config.toml
rope_base = 56400.0
rope_fraction = 1.0
beta1 = 0.9
schedule = "wsd"
Each number is 500 + 40 x the weight over its row's rms, rounded and kept within 0 to 999. Layers, rows and columns count from 0. Numbers have three digits each. The size before them is the row's rms in percent of the matrix's.

# layer 5 attention value, 192x192, rms 0.0774, rows 140-191, columns 128-191
087:505462496502464487476532453518431491520519480437490512484466500486569502480507514545467516510478480470455452400440560471560542585520511540463452535480479502566491466496428474496549523435425441
097:492528520494525526508575439444512550476529454563531479528490611562469470538455494522547546481548488479483522481512485480454497435442507484468488510483478500550471457524481523510505387519557539
101:480533509429597528598506472545466484479445491513472499562503526466522512442403567584534456492481464517510479564579545488526568449519454474597456451479536467500479466467518539505479573542545575
095:520497538497452528526439492486517530499486528516476502408468495555483463464487541508557478526468501467543478460504467474517522531558528526454482483499463514528569485471514497455501508469503523
099:577523441476555469492475521489486483517498623517525493526478503489513492482504450553507485451524560513506499512584478543475524494524458524498505568484527481483461502524549513522524481597409518
079:443541492564478562478487438556608491500572461434450522558495503525485530490383514585550528497471492543456485511452496524473452504514455480450484416445509504458566509494486476509478454482483535
087:453445543474468504607418480562518434525450468531484518443392458565538493516519480523455544493548477479545504465542536391524507497551520540513503484504456484516544393505406562506492449439565547
102:519478452493555487501424471458482539481455508478508509510474445419516501465513447397493526461550551470514480500469560547483515545527575436512532497493590453519497550583485504535467530556541516
095:473463491506454498540538508499542458550507463479504558488462464442502501511446491525496495461515449447622481526452543494472501513528528516478552531533544498490524475479405504499508418579515456
089:456488535490579482542520449479544534480440456577524519518563482444538456457556515515517565497540515492503483505489476507484465530504490460507553549528518532568496464498481544485427526468569424
090:532526491463477472550490503494550444471538409511509487517497518451599533490443433602469535512505471546397551464447608513525482515478479558486516482462515474508553482481437478499440428417489515
093:534516510469553475471571446543596464549533487474525500540568484518443521505546488434501500473465456489491525617466530531488477547490465500553469519502498507416540464509548463475459509528524498
093:488505520450546488454493469555446584496467507579522496571597522427461520470426529513543409497479526521498450483530473530490514511509531478495461579493525474518510532503605511497514526522526474
093:568522464410499492446513416453541542479482545490479512497457548469467509464543463471528452481524594500461446473501487539459518495489465460486525492485553471582423535621518470549511533511442563
093:438511513554571473508513564521469502477474506490482523519513505444512526472440525504464450491484424535454469555501464516474479467445494449498528435477507521527478538484587435505474587566530502
091:530517503470436490454481559459529489524450538521555477530408514489559488527514451474466500496551485502513534457483480494474505475505538527521537472492413533501519458490486488542522482504447540
087:440492562506555529516464486553513550481454444527493517496517479475508508458407558553504446488466452542506464560514510513480479482525511478556491478465499509523512589450582405495552584520520511
096:529545436452424466434575469482528474536512517529434488464527478424519509507521488522518479519432548480524484532493423498552546436479536495483489479485521494424493501502520526496548471539529516
089:496487528496428562523522482467474514514542480525500495481461417492449469519504501443530554467532480463564486444470527454476493550553553587503494513572480500582511434534422499462447529455562465
091:460502533546475455474499543563539501502582481477524498542600506526445468524460515502454493525484442538482566548444474580509461470495464531502435469536457568360503546505541515478504563549519518
097:548542447418511528519541540495524590513470521456502474522533488434553516434452472530509475474484496508479522527505493464531534482489500501454458539497501500515471474476516537524424486561453497
090:521495470431510538506508538446417472524534494517510470486567521556423552571483482507498477468464519487462461497475498542501510479492438540558461531473457501461431414556524572467443479489503484
083:495540518490539500476444464439471429492450471496526469518538478533475485547561516561501472501528552538494524507622442480516530451505401500520511518504444444513498499478592538493523531493472533
097:477500489419481508508455535476495517479576477508543456513550543451509459507493499492574541477593487503509495519530524489459525500515475508531413501521504536440541409450547529456500514503449494
084:486505493563581509477409497430476384488507509475508485541535473532447490561526465487532480517524516494445533424479490527468496502468491508512468531507502538468485538534442523466492530456401502
089:442509527548498535475460521523447420508519516523467504468459455607459572485499497541459516530497483496511473458480502526414486505497580517508485521506518499473526449530437460520541451463525439
088:502554459481533496433492538470446524508520457539503465533429451489481516517512460436558519488544502482474559502430564537441536540449464441541479575478574493505478473556562583511422513470385559
110:496553525522472487464581465504525461475565591488518472560511535441571482477521500442502534497538537510530472536529506499546520567491525469467487447472507528505541477420497456499569529501516461
089:464482525565413514473432491552455497475548556501528558436443407525431520502506543546504461483447499518527484522567531522451498504501436501432535526498463421498543502423516508575502501561512515
083:523529471456500469477539436477507556528484514490515515540539504448500487547526512443539510511520497529493497507511500481461478454474477434586535477478532492484489589536514516524506536431348494
101:507505516488413474486429475485434447473547567576479514571537451478467449495530500486540486487476537511484482462460454463488513548484480506513491542462498541552484472514472474482548519450446534
093:436534498482578479445519478455484485438438412487486484497491574529538527552506552423513509517540499505507531454423448565536525474501535521572485428444508487430497526524558485475556577420496498
090:482520484567475498460482397423464550548435537414507472468446412470462541488470510493478497535479443463548443547471525455468496544522481444523502537556559526469531550431509517530540544517449510
083:508485503488516551570440492543480534511466554451469533449505499500458537391479545469488503499482487532572456553515532481417499543515560599485477488538507467579546520423441451513495436503553486
087:533485556470459461505539482469527466488526509548460509455471515556465463577486472513481528538486566497453438443462398513500484522520487519533519461482458509434539472567394534539503491432541479
099:546506544466467520516514552540453589473555485580513523569485524468439469528443439483468557501485458484417473477480517482479490537484514509465437527529463522466423431593489492513514440477536407
091:556471526456436463458581522530352502498470512506458534498572515462493472478510509522522485493443453543483492497460432488561483557503414564540442469515516470480420489597516562538524489516448519
089:510496512500513500446558473523446426483404459518477544549479480473518466517492472483509511486474451467492447484507423513586457459495455567593526466489437397482471576471490482492519562464554507
094:531494514492505489438561526472513556482513526481499503474437467514406468474522496544522428567469531504476500477501487502509462541458487504481484505541483455507464470555460566506512495494614504
094:508467489457573505558568495547524585497493491527514528594518501469515554468480560511471503493470494506481487479534555447504507476497616529523486493464571504584457549462512447516421507558528481
094:482571504401423522513490468482507560496438533482544508511429497480521547501477478489474547488440538487488470536537511553523492448537444437441503547550510518501476426469527582555467516498464478
091:417448481490516562547547475412504534515464457473548498488537534494476525546493486447540520531505536488516464498447532553541468519481526461501447540524531537436565438452485451490571456541555517
083:494519502475499493427540507530491462475483468522529515508517520478508444541477517484490543538530530502531596509547495511563534440483466414529528464491491507447508431442487503453538482419536549
093:426543565567482521547521491470536555474510516515503484485471488554559562460555512448469556512528467487478507527480548525514515524478609471495425473493472552516512488442522483527574425455488431
097:511519531545499530554518457492456544490499472500530475510492534525539497449502480502592497486511408499481467471477538449431510559488495491520454544606474492560537503429542462442512509509437458
088:515508516469491524464459433483527533491467503492444501578434493456524573478499519480478513511474473479469408501478521452501497537535516543527537567554478476541505501508460492542514575525492478
096:510444549492438552470515436444525515508556526501511501515493517534446459536498447541481510519520583521422445473448511534497487562459464438527495530470557543479543521594509508544514529570492481
087:519551520445368492442610486449442436515535584494543492504531531476506446513521489481558494504525572466478447488490503543592548519465515467516514509507544525477494414474516524492571471507551491
084:567518512455513486561536556594539560548483497544509500487533514457497524444520492531554517456502517524498501525571458517458499455501511480471466491477442486503487456530475566465434426500509475
090:438472491466479523538464423468514492529528541455489485457524491518477563469549495525543491527497549521554484495536494536504525504528488464523498537536508516481536471483452480502524512473452549
093:492467508499522516541515475476501490519600532493503461504581499564467510503491491520557508499560487521470455494501509564461518536464478503492450545474482517470454490559513530473464446571399452
089:526454496499439499464506530463422529503490567474503509432529496570475492544544490493502483520448550508491581480489493550558518451464489513458458547478492485457460477541572534533474505513517574
# layer 5 attention output (transposed), 192x192, rms 0.0776, rows 140-191, columns 128-191
087:516543452487497484523531551494486468454556427501561520500509438516486467444446508510506543500450518442524561555531485425503475422455449488566496457515549538535504518547503592471546459467522610
096:472465540508426539461467482510525453472472547422463517481516489487483481582487488516490495507483558565569506498485488565523540502489493429444537542490542527446430512497453525468541487469487530
105:490436514467434523503591560579459460500534532539503512499426526451513468548498501540447500526525493516482579458514458599460555430439502481467543576555504496501477484504486447464439533456502486
094:436521499496493505492510541514478480522527512580542444505494517444469502513499511529473550518508466450536514536515526428486448477433461454485476516495529474549426469662464597446495475468495566
101:510451496435490483491495521526488568443507498488476440510445436501574547497502549511511489602485408514500511502520509515607447428469542520495482546556524564546496525569527485481521488445517489
078:493394529514534468543498549462502469508482493566430442523486549484468470590457474409529476435557434492530495532524508497438562457450534480527535529453464441537463533460518422471536519450509445
085:546575447481449498436539511529425485509487494575478539472526509497524459519522495532487547468469507460488543547477494437523407494477460490517515504578584498506510486516485610500460494485466525
106:472571456473532476463543472491546534489463494475480502469509506548551486516572509522452430470476491464471473473532420461485502499515466509501534472499471550484481470505560509555455521506506473
090:540501454484542505495466411442488576508456499517502483555490516514511524498509486428508449367562394421513521508492542494527461553505477500542546513462446494511588482479521487490511511451505522
089:480491460529482513468528483449485463515433552390485608473498538514472513528542454474469448443533543526532529471504458524477552490530442443521495500464455532443478493449478493541500561531550504
085:533490501555506465542513505525453481481539428504485526512528505524476464521467512450542544506519495518515485559525476449468509498545579537502523479527510503534581512406531426486504494480448491
090:513444526604529444533508514438440486527528496438488591490451526483570481548483402415427517494532436501472476461499497547473480523488458514466503459505468468488537498438501379508529523482479399
092:444443481485510528489510458515521439496492505441497545496472505518497499533438484489467477446513477551550493495526461620455612463490512429461513568494501549521510516473526461499568551498560499
091:507471490533514461525526496530579497432472555408489534483501463521585502553553582472443445553496496491508527449514465463519510476475485493562484502514450608510436526518536536529496497509525512
097:473454557449498543511502481547559493515507574521492519505511566512470506492529540482538504510512550538478458470509483515419622515551517493492476504455428477465503498407501424565488551520501440
091:572503510437537433568456453517489537511561578511417491493507523540539496522484557468516536511523539463522496550503576480579425509506523512539477474525526498496550500503480570507474461472491504
095:481424504467565539529504420560552480532476577532461562496512560493445464548473502476477463466557508505521469484501475543451624499527491464490502548472468528514547520444493474537476557548531459
097:521490526549520498540527508446471461478512454480560491558414501437511512506426591455488547416564506428513539442505515552469500454431479491478527532502462487461496482488505420468481537461531550
091:506524429530505492435490519419520504535447504519535485480539464533556508544540444533513458471474498461506536525507494426533430489472429499465507505478488459480434475572491623434491442509528560
091:500474517536516511565507498454430510537462500483505565485475476484500503447457466461534530485525461502489505507475526537493540499584554502433430425404502483508571499388492440501570509534405451
096:470544529455536514474425465457519525478463453504505495552506528520467531439470478482531519457546441517475510515566534563526580445508497510475537514505440497541515535529520440479507451464541526
093:485438558450473507503456520496462512493519447487487459503516485541542489483469446496483513535529427587492499478496531606546471470422472530491486501527542551555497508542482520512532511458523449
082:490484496448458542498560458393518479566438485447548509543539506513537541517533531415487508445512512479534494490523454481524452462493474491526517511500534579481482500608492563501457430483491511
099:451508411514580411494537540522492507413513376501521464494513482481518466469454545544526537496510470476513529497497528422514452456479527515505575436520568503541523461513543714538509547504481509
083:528522393474586517543555550444433509524478552491557518567530429499534495548507508523467482514529514507528445551490412560473401506513445510599506460491541544504438517498512443445497494561534487
087:511470498477505512512531503514434491520518544504494533428467453500525462526514463562502459525491501513415548495504486502442479503524441497494452411464513520487432489452496524451501516555454423
087:422528444538550591511478596535561525469479430445527432515489478524535498506466528570516487516501517539540512548469442434482466447483538526501613433499585520489466517502511550502532491487528544
109:516591502501487459431468460486496507384523478478508486529494555545468536510509597507530536485493553463498469452533476515496535510509518513493528497495462456490464489501523478496521507567519505
089:455439520519483553540522534482551450600485489491612496550500547469498512489533434504583467495454462477493435455503515441467463451548436469490467511433499473497522487491500456426499487526364506
078:512505460427475549509496484495527470550471502472508471493561502482553530430512533493505580542490510460578489493499460548544450594542479532518503568530521532486536429492466467595398515505558506
102:585454491492510469566502545509532491512484495498508467549535472566516506451437585485536481471479523432542481491510522507513465489536506502538446502531509502567454469483497568524522500556499451
092:530515456461510520439539447479507459498505555453535502453543482458475520563488532502448542506531565524548510507475448509517478511491492455465557520518543559440419467522476517574476519517596528
091:479568469496553570439494446483547445534485526518553449461455500482537540501496432498510463471431468475499560494512539424540479494524433496503502488477431488524436484509445519479485484568537553
083:477537529499547485490465415502484464495492540522501518472549484527480474495555425516478469499496410468494547495559492485468559460488429507502521481506407503545448530512479485486491515503464447
088:535427478451448507496539560537458498566522543485543512494396511454485491522517391475475459520457525564423515504503520583488486538456562464467431470470503545518458529455512509477525526457506482
097:477453543439517458530481498559491485453511483523484579486443489520495478421406434561479506507510518518402499498547542626459589515507511480514469460548507478525543525416518555486599518513502488
088:432427540508426535459489638520505453447549430488587528596487506420491532480414479525523569506529540487509515474565513538486594402466550523497496545513545485477452531518499456417512535494471492
089:536541521463444488447531467515540411514517507483546596542476528493538472557453470477426562472486605480537489492564482518535555482509517489523464571549505532462522471521466526450510533517501501
094:422506541523439554460445568513533476542512489502504444512398508464475511481517419463486500504417483538484490553428496500472533583456654503499521512517528445514542570515494403485537494472473518
097:551503567501478517512512447554528521496471537488367526474551503565499506481501565496451482514507518514489454521482478492503518591547518534477530609509500463472536491493532424583490516500552471
094:452498530502491516498461451502504494517461485540503490463448530528512483447453425556524518490460443539489494480573568570572514457548467489469487504528446502549570510504478572485537438471466535
089:506546521521511492481531429498487494492577472521473426492494544512514487525428474519523512550470492462548463535458534502530401563466453521515570576576513529505447450541467572505521499505568510
082:539558522565456484476564488428489471508530506473543499464506598471475546518451576439525530517522529470537496521476490498557450494505513518513493538552578511430532444542493542513443482474508535
096:492499445515561520490468497478524477427512414509517495459486475497444463489494485572524487500545514534412536506493435453435470502500477495512535386474510538497454560480510564544557511563426480
094:480522455549598453466459516529552469421507451524539478459535433485519471489483461536493509519463481451544502512505463437512463530472493502578570455617527498506513529505510637484562509495469533
087:491539534473482519483457425520555489495437580527448545466488485588493461420502455544458521449453477528536475459596553536560600457533501492504479553574412493567530507504475514476529494523529546
100:466436522489509540534426511541557557481534522506444462491496424547532479442518417548522457547440464531465431502465519573499461522488452499527472505530495452509483542419476427532513538476535499
086:491491572495421493463467520510513511426580445489488450485470551507499530464496517503554519510454474463494487495497529549541469502436506524499500539559516491508472496551479504491515453446526521
087:475432492466480440519522501493436526490506422520520532475477472488509495509540448532491531426572451496428534479559534518507501503486524471474493443478493528529566543493556552474510501470486454
094:474471472520493513491521506434457493519484479476553417502486492468550506531545457479546443482495409483522543493517511469507405485429440514501539490468476552533384523577520549446481502477512477
095:447410460464528460538455561473439528446525415487484439512525453483557460466546438534521491518499371504469523502487530514485434505447488515558495465499530539576473519533527478503521540471534484
081:472442568533443541478475510469541471541517455475511428526489529450468557506513503514586476545540467557572459534427486534525432489470487543450529504543550494494447546509481462518482461486462504
# layer 5 attention query, 192x192, rms 0.0846, rows 160-191, columns 128-191
081:453477567487441448471473535417415527525535486432515534471544491518529430522538503486478501529483516503467442451455479524462444434503502509423481425424465524531489473516468506522537527533564504
089:500513535474513478471453513541501509480416568506475547517417510502476479576579428512548462562463565484493557426517516552527583517477496511571460535487543462414483513484543552503525494494441502
082:484544516508452444521450517430501496564565435526523483510537468517461483436455510484489553450472434503471484514488523565500488527520562574486473428477452459505500528513432453545481515522582494
090:479381531410601510513490466459505385532489428460553472500456469502510533448514465511496474472506510513452513495501460503479526481545482525535469512524476496545531540460486529418521572526528463
082:552576480503486509513532508520579553483471578464434492445555476572534495508537529493481502543417560514504489512443484542514497557479497465530547541494542536439515534497485549503477515489511524
096:541485522584530484458548562416475477454500483514522481502502495471453490518533519492541516507527433482462555542504532491489460452507463491435502487485483473482514446452443386494515551473479509
096:554496462419443533496468459512534503510517532539530450491538472520495554517536532532465523471456544475556490501542468498521503547475455441544514575487479524481493469552508579515454442508481527
090:495612486537471482444552577490457589485467500474446492470460524556505524558472498421452437533457579579462558544507478526537554511446491560476503525493518517474521533499459545574487496462485528
109:521464525443452559514453494503561506496524519557523457498501472511541533494506513491474518514484563512479431446485474524467475555498506467525526510480489495414496413491502554491429488532507500
077:454551456503515454468498534503513497459478570432489528493489536551514545516486568516539540510514574456520543548481460481477551503501492448486470502474520561457548527436468517464477541504464521
091:487558483560543412497503503560454489511449514433500574508503546453477491503481520529559528421469491510538532536491515501441564527494532511469516481503502519516564597477494558507572562497476541
109:511425453494551475501523481457452501472531434460456519449513496449484463449495522507551490482561416439467507508536560435502441427506462518499480450525493477607474533490527469510539553456524471
091:497579506551525424450531513576480483477473492423532533467496520530477483510494531485495542536511536497535590506494476491472579508482541425471423421511490494473591580475552537543574562535511556
119:512496469535502483496532517546456515476502451474507526493520545421479430475460492522584509467493478455533531547483498410480491453460479524504490503546550494556499555478502477480571536423508485
098:543460520478500541536488527441525507537532460582494423550461470488554514474561451501460464543500476534490517525507566535525456501434434491532546471485477462521416443531467461438464494529459518
145:536478545476457529526466501477532496500506539566532411529464488518493571520532442475454503539471555557470489475502520588538504503509516492528538516456470463441451422513470490471427466534462471
110:462470452485482548494506527533522499442472432449529505483537534436518502472458525512575532398482487458519452479484523403493516500545516487488473547508577509540505519511468525493573573486510514
082:509508559435569551533433504486555469537537437514473443559427480503539516465488486496508500536485432525530442515526525524478474498500448550553587500511461518497464486540501465437555471496461525
091:536479489565494527472518549509533521508526530463552454515508505509544521498489439483489455508491429562468452508507510483452489493459499467479476485501551440528431529423523447459545534522476497
097:458417503439491539480447456486510483474510472483412478502423478538512531485463490526552528570544439567437420482498509535543488478577486569477515505455487524479467502438498496521487560457501447
099:476548542495512525497510477465487472502470429493465414492514539511490559477440472526556490556482515514558446519588450523492484473516562489540487605558446470447471535484542585479507466440498490
098:502554476569447393465540541500468468410528566477466612456559517531509543507547528485479467507443499510471577489490475529560533493514476512508527475514504521497547503527459508512424537481470485
098:471543489458495495481530440550499467460550568480482562509589516552528487558500585532499451417469477535525420470532442465480494575494527516572457536503546541499513471498524520537502443552472507
097:487549483512423512505497472514563523418505486447526527466557489538466496421496519578421465525418565517517484429542546428516583563456534461533532546553530513509498517501512579509553474432471545
103:444459426438553566505501475482514511517559463518502461475451546486477469562447537508591510496567498564491410489455456543494441486567492579475446491433509527451449479436531481502519514563544451
105:469395514558502529525477519559425481508479532504443456520476553430497586550416423509536499506538507521487477537413530555504486465532572534469502535470555432465519466443507434423480562463556428
093:429588471499481505544502504464524519478513532542478547418492490485517564482493664530500484515484550524446557405523475460574554528512507485531450467525505514485538448456537499505430424502532503
107:525595559492485481512515542479519508531481477570456546546487486583505515481457500480486503518529459471426524436432470558444515505530482566512521459432484479443525410484519457572449602549571487
102:494437492515490495512458507574541590449459578443483566431524486548508474427533546528509550537564497442469493450450511494485521470520499492524519444446505524469517487462517501482488517515541571
096:565529511543484516508531527443452461532507461505534451566594525510485555572500462464547481493478490490548480558520435519435447464461472503593486553500478465492473472516514493448435528493492490
105:485519518509417487475510531524516590401495618430448503437500550531436510449479513479529480536506500485471494458492458521516549478502493473479488480512551520523448515448517502497437595451538508
101:480502494479530548508458475507458498603518543561412497560510485452470484554461518521540500490518488505530455525478408537465430516532522538585497514563480533496529472504475502472429498512518448
# layer 5 attention key, 192x192, rms 0.0834, rows 160-191, columns 128-191
096:530462481493539534516401515490553501495464572557507469583502443503498572518500529549457496465438528524540492477518555408497575503496507451473559515504513479519466417566459515512473474493419491
071:495534501518504500604524547523456500502498512511478499534455493453500490438540539504568513514422471461484521479448574469547490509501481599482493443430489546487555590469474450524540485474537544
076:544494499501529564481590572535506488487471476482528456463525479456485552493544556538543440407547502564386501500483546482458470541460531522560479540517462461529470464456501578486551503534490525
093:434491552474517524548490501499463556487518419477483486470433585456505522482484509543620579539549474473508454563384446455436507538489561519503435449442489517523558521503421412500556506583518614
083:530527506569459496561484508539562494487464553438490462452581506520562528427461509485446453432488541548534537525538462553534545521436531458508537568472504475544480517494550524572519552429454514
099:507430496466516542561449500537464483503525519524502527482473484488528484515491478478555552477563515430468406474507485422417507527550531446511464494478499549543553435497486464491527458490546511
105:510532531586479525504467470559554460452496472450532490449609459520481516407451443517423515486488505565553465505533491522493521488465485478523533524573499497457474548482550574538528561455448531
074:495509489526482522504457547564448453489522496480441488447515558532525488487536531458495501525505476567545483544460520475469542511489523461488514495552488507476529529462540499508482455422517449
104:529578570549456505469459534593584484440473479443474483449554506507482505479447491455414498551411476577517500459505465509487570519439548434505533537554535470493479511477531592501518531488483533
077:506473467495549532504450483519526475527487459507504570534531412510514553500528528483541484467524515429470503553515568481484536553456455445592426588497508502497464477462533453452484456523506514
127:487438467490475474452566496461479518536544527516508561529392496534553474532590537536548512475583507399451500503491495489484447571566469499497491525445474522514508521503429421493503454527477437
076:436408451466551485510483493408493486534577549504495527489488526555526417468520531482589537447583454464449487517447507423514451471566516557483425432444466503468493474551507453522463493487517494
132:438490466481534454466529480426456515565565504502504604510452516535498479518536544503592525448579503445471515474459458508493404567549480485483459486418526539496499499516495402469532478525512445
082:450437460472526492501502506445487541568523525519497542554485511519511435500517552490511523447554512460485513543477486476516485467615519560454466446398447550532539478525494398501481463477497462
149:574562536511472549513496510567524492422450477519517457510554491473486569501475447460437454583445513588521523494526543530549576493413498471545532530556493449498481483521512627464485521480476551
093:554579550536470557491522532566543507439426471497544453493538494433500542502440431504448475580431522543540504495525497507494557521417481437549581546580538451497466499510493599466552554503507552
074:483472473444509504566359576425547555511506549534519488475481422540581434472578493424506521447479540486494521494492464455510556466552536541472531407448502532490468423505488527517440462498467462
103:574584532526479561503497515549552522452481458519517469510519501469456553538453481484462471550433554541529505509579573534525528552457482494536525568568507420495471518502493604486495445505507535
116:562594521425515586546490527563500516486482460515537449470554469437511508455489462464530526533559540494491515441509506505512533541479477445551538502542515529478444451505470593433421486593508538
084:537548521468501517519534497549570520492449463516491492472534446456431523495446465492489456500465478528573477529511527519459478510468425507557532477553575519466556520474461572490564534467507553
093:449538494484491515509497438520570539456462400502520562483475532511513461514471511525548537524443491526548510502547498493469526515552434492493598587561511500495533516473560499482507441532513510
106:508504446524513436484522483424466489543515577497479462468479501511505547509479576540459508470586513519489480546505416497449473470472562523442449480447517538496545554500479403516495509456486418
095:559464504566448413483514565504450579550561589458502546440451474477541557497533467546507461447514563487451525569475490536533471439515541499480497492469482499458437500513505508495480444546489394
093:505485459519402449480500499448586594494492503447488568465511427503524528432512492478409503466524556499443526462468481514560491489545520427517496546420486516463461513510514480532438472506498406
105:547514521513488505530497531535474479534461493515518515498516459489505497517483426530548466499405461507560481520428511543501461491510468544533513436551498540477472515478544577519586491557490557
099:497529508549554566494475482526509413497446487506547539547496498468493499491508536567473493512408480506550503515549484486396544554502449486540551508568569471516639545382516492538519513475542503
090:508466502522493442563446547466550436529543496456465512489510519532517568452487477503471415502453478522506547573452490480563494505504513570489482491530463492519388493514530393543500437518473473
113:478610546453510546519522521553467499518523525505546525536464480516447484533469467471441438532378465515510483551487507558514467462499455594481486434506516479472482489421530549532533563500592486
098:467514504506541494514494501505506434513542525507533421481524430546397482474479463513451446500500557544414482436421476516468434479483463445500435448460493444400446438436539527538440552430531511
097:553571489508552574511500499544422539489480500556535469503481471509523420535494510502548590503504524493522515488540442500505578465479487519483479523545521446518529525439547558506500487523492522
105:545532474528517478514491490468529496552496442482550496496546432506450543500463496483432492488511506541486469482417421551461449502511423460512510442484500544383479500382530518535463558499517428
099:594485496531550511495540489503427479521412445515540545558471436476478515537477487502472526523420507522519475516565566539460509488501419517524543568625525464499539536445543544537477482435466497
# layer 5 MLP gate, 384x192, rms 0.0859, rows 0-15, columns 128-191
105:514460483495484532459488498403444490542470493458469532501427588483481542532479516419575535453540406571512448516548516556451550499459523461513425499476510520471555451488537421461549506424470499
094:476482448523490552429457442528414537511469529517537485554508512503466507516474473532457500519502508509490405499492501536501404523485448388487577498499525546516531642486517528455462572465426537
102:540502472589442469470421489523455463473475504457537515460500505471497470501486472479484483505548534470522403531580547514499502466506497600488527525531535574473446512517460484501515528504534483
092:504513502439501507545461594428444594521449565466444542475487471436476509541546500511472546483530564499541538427485474519510483433512534510502436483493489492420468511507497460454481534572536449
105:477523501464446492481549473440552559504487587518466548485488577441518490451478480506587487481477454503542517581502447498466490477492516516446493535556481550459581550497484542454544428525462475
098:533492544495511507536533498470509484526512443510492493559563444432442463499425505551450480484459552473494466547475488421480545497505528480442487582560512511494547490434519528430528505544498438
093:449492548556548535441468480477459489500438517500576501500446490507458559565511472540487506479507543606546420522511476575515522525535540482445433471454450475428502550470569416485577496493510456
096:511492441477562423476477408546526510512455522451496532574541510465456523482489529515475410467515469453598479517531428516449533517530522555521527501529490499498456519441523501421556495536546533
097:527435535499490485493480496514467505508577477448514508550487509540472486518451529499503523491439485472560427534508505587466476547510536508492433481516542560491535576527503576514509580506529504
103:527515485484532397465486507469546586498577475514455493515510514438430507514500553523534570459500455512566475472443526504547507440561457536507462568523552524478535584493469522529434515449536491
098:469483519545520531476513494532504523511480516493459478459431527392522503533475485443528487513471483590530475521416476507561534504487506500392550583484477535522475493487502446511470466471486478
091:477511500483476445533539478491580481491487488505511483504435471545512501446475531506482513485472513491522449443461544451492453561534570506469434534477497595512547484488508461549560526435516494
097:471513519460578484494483506507484528436521562502459531468409475484511572520455554516541565467570563500473487528542460465567474471507462475462485550451561503539452536533430538542550492503448509
108:454470562465458535510504394530529462447471496468498490476531488405465486512425487525465487515476487463539490514507445468521503471486547522479464541544521575516541557509494486540498551512580485
101:513463541548443525519447457425400556488547523396547545433458448535475506500443539523497486448422500496506489524524498500538474490469488532474476470498476475410573577502507511508579455550466529
102:572494499490477502435505484355498488500446497460499513486466494574464519476554548485498531550468482484490442549442517537439418509583591580492509539509473569549563529470433498529473523509483445
# layer 5 MLP up, 384x192, rms 0.0844, rows 0-14, columns 128-191
105:484403547481530504510461484545474523504441468507524437545496502501502583471466459515516523459477548544524519470509541442507450452535500525550607494465516509520484514476426474434511458460470532
099:483549471517447513444482549548541523469437530484562519469461525517476524488491490530467499425464558479428453417533471483536493496535531539525504492459506540461435480495457510462505493472478505
106:499489514594518527517531448467567485536488554549496538551494518481539455441484429458560546459523429521501571484536526502432572472508526477535450451466458503440486480498442538550481533517507459
096:527484544413524517514567546446433525469551536493471505490533557478478512523525496506488502549530503510527470475513436444558476545504483455443440495545546541469510435555498485524512455558528525
101:444465516578452538481523551480576406542438499579484509515501504475531538510475453498487522499498420463500472535502548520455592426506439520488424517469474546477514461558503471486492535531478514
096:410530509506531484536543478540478521475571533473500561410489545481455541489594539471548510522484551508452392497542412582481562491531472456485498506498496493517523401539448496446475524482589505
088:503467535532443487460572510463542469503453557485503588510515548506523497510518436452422474540460528556556513473499469471520590522477487471536538482486503476436512457417545446546545457519575541
104:553546511551546512481530574504526501465521445509456456563465518488426416518473382475464522502542476465503545457461538549495501511521491531530491448494553520439499543457503497415477501508490557
098:554408510505495538506461499519487492478486432534451418498476473461483528533506525546541539520496444493453469571495482501470471535564459568546536493459501509582532508524481521606493492420500518
104:453454555485521492469575488493584549462438426463491571472515528511568515521429508523474533478497485547531596487518569521474440506450442548543470522500483472523408428512485478520526486483479495
097:544493470449419517445537549518589471434545523477511503527457538534486466467482423531557519513524484502539504448401511521450538524524436478536506490483480476503440524493474481504482521519530533
091:471448545493506491510486436493514506481483432470509497479531451521502449530530585525471513572502478590581484478482503519530492526511567459492479528490628512512575570435514478486459503557488494
094:479445460492504560483463486503499561472494574572453486514485394459500493479513429494579500486528480550545466453515609505489503506565504509512477512508510450508542499404523495535471552508502476
104:590535535485535514510502511505521547473444433529552482517495488528557511571489539579537438512453571461514455465586460527438495487458484507542529531548532583484514424561521519527479530448490545
103:524477523522494513545539509556535435474536522516442557504529492500530498527533499495484500469454464499529499529535517364499519520482521540512530491532481462449497590527524506500618507527538421
# layer 5 MLP down (transposed), 384x192, rms 0.0796, rows 0-14, columns 128-191
105:525532460480522500517491511489483494488534504472414498489527505522556481453520535495526397486477480498547550461425514456521399512529490519515526556512490424528527504557517608540530463521526539
100:475505403494533518457496504480525501441519543633505476543593465482441481556503519544554502499482431526464490442495577517492412495515462417546490539600522465501525558510534431492486572536571504
106:475497551543437452491516458480529514475512533548493570430542520474465476424462473491450533584504473529486515502599478462537544478585506460553425538498482500515512456563536531576447519446508471
095:515464489467429571546464495534542494465550491437503479483542501483507498551478532498456517480570455551572558526483546467517509494512547501499459513452522545509439468523483524521563505527470512
103:506522455543552512487471433557497529585495494532524485469488574553470472525489478469443501523405554522493376529488508473547489458532453514501473510487531444539470527531535509507479554524505506
091:547460460508543479501556488465495469492492459497508520564611435413489522522406508454473481497545518480492486501454492426502544481494557445539490513518503470488548532460596528482513561484491467
089:558513501442475443483507482499444508507496484513467494477551478423511520471510542474504512457546485435449520504528579512522445476429458460522492551577457472580482467631455569457442509514545492
102:585578492538489574427560512490478488507443457493543452547493511451455491489521546514487545587493503511462604445528520475465580491487456413557566444502468510498439488510475468481465486458454507
099:510525470479502565457471524473517514516465505542466401452554466590515504500515511506508534409575535446430509484512487504474486508501418528556525554519496440551514504488483473514456540432495524
102:499429556516567546504485439501529493564477439512502477533546473480569544513450500551469557492535447509608501460513515479473463539468487433480502506546483490495482490510501449500543472551570534
099:498491471490558484503539518460406509531472553528495482543509522457452477525497513501470477474591506595592525522514521543524533511539575527438503545543501554502589439452549515421480480549473519
094:517515461534491555514545436514439460587519475528513488463533582420475515537529517523422495520454449509472468536490441475476446548491494490527538530474479445573400402569428507552422522481511532
093:542505389489443484386508489519441477537523484494473516482493515495497530478550449550475434569478469459511530532547479414453495498530483503487484500554502548486587497444543526527464423514517508
104:535466514466437428496481524461525543454487512553543524481533523504486544497463488556534487555515542498471485495472529549538511509564498509568551478578536508482471401527507533558577582476517532
103:577517595534512553576511543501516406479490518493402538553483480482546454525542496505469472457462449493477529478474461433549528525427526536445493487512490532441554551499497576498499512529556507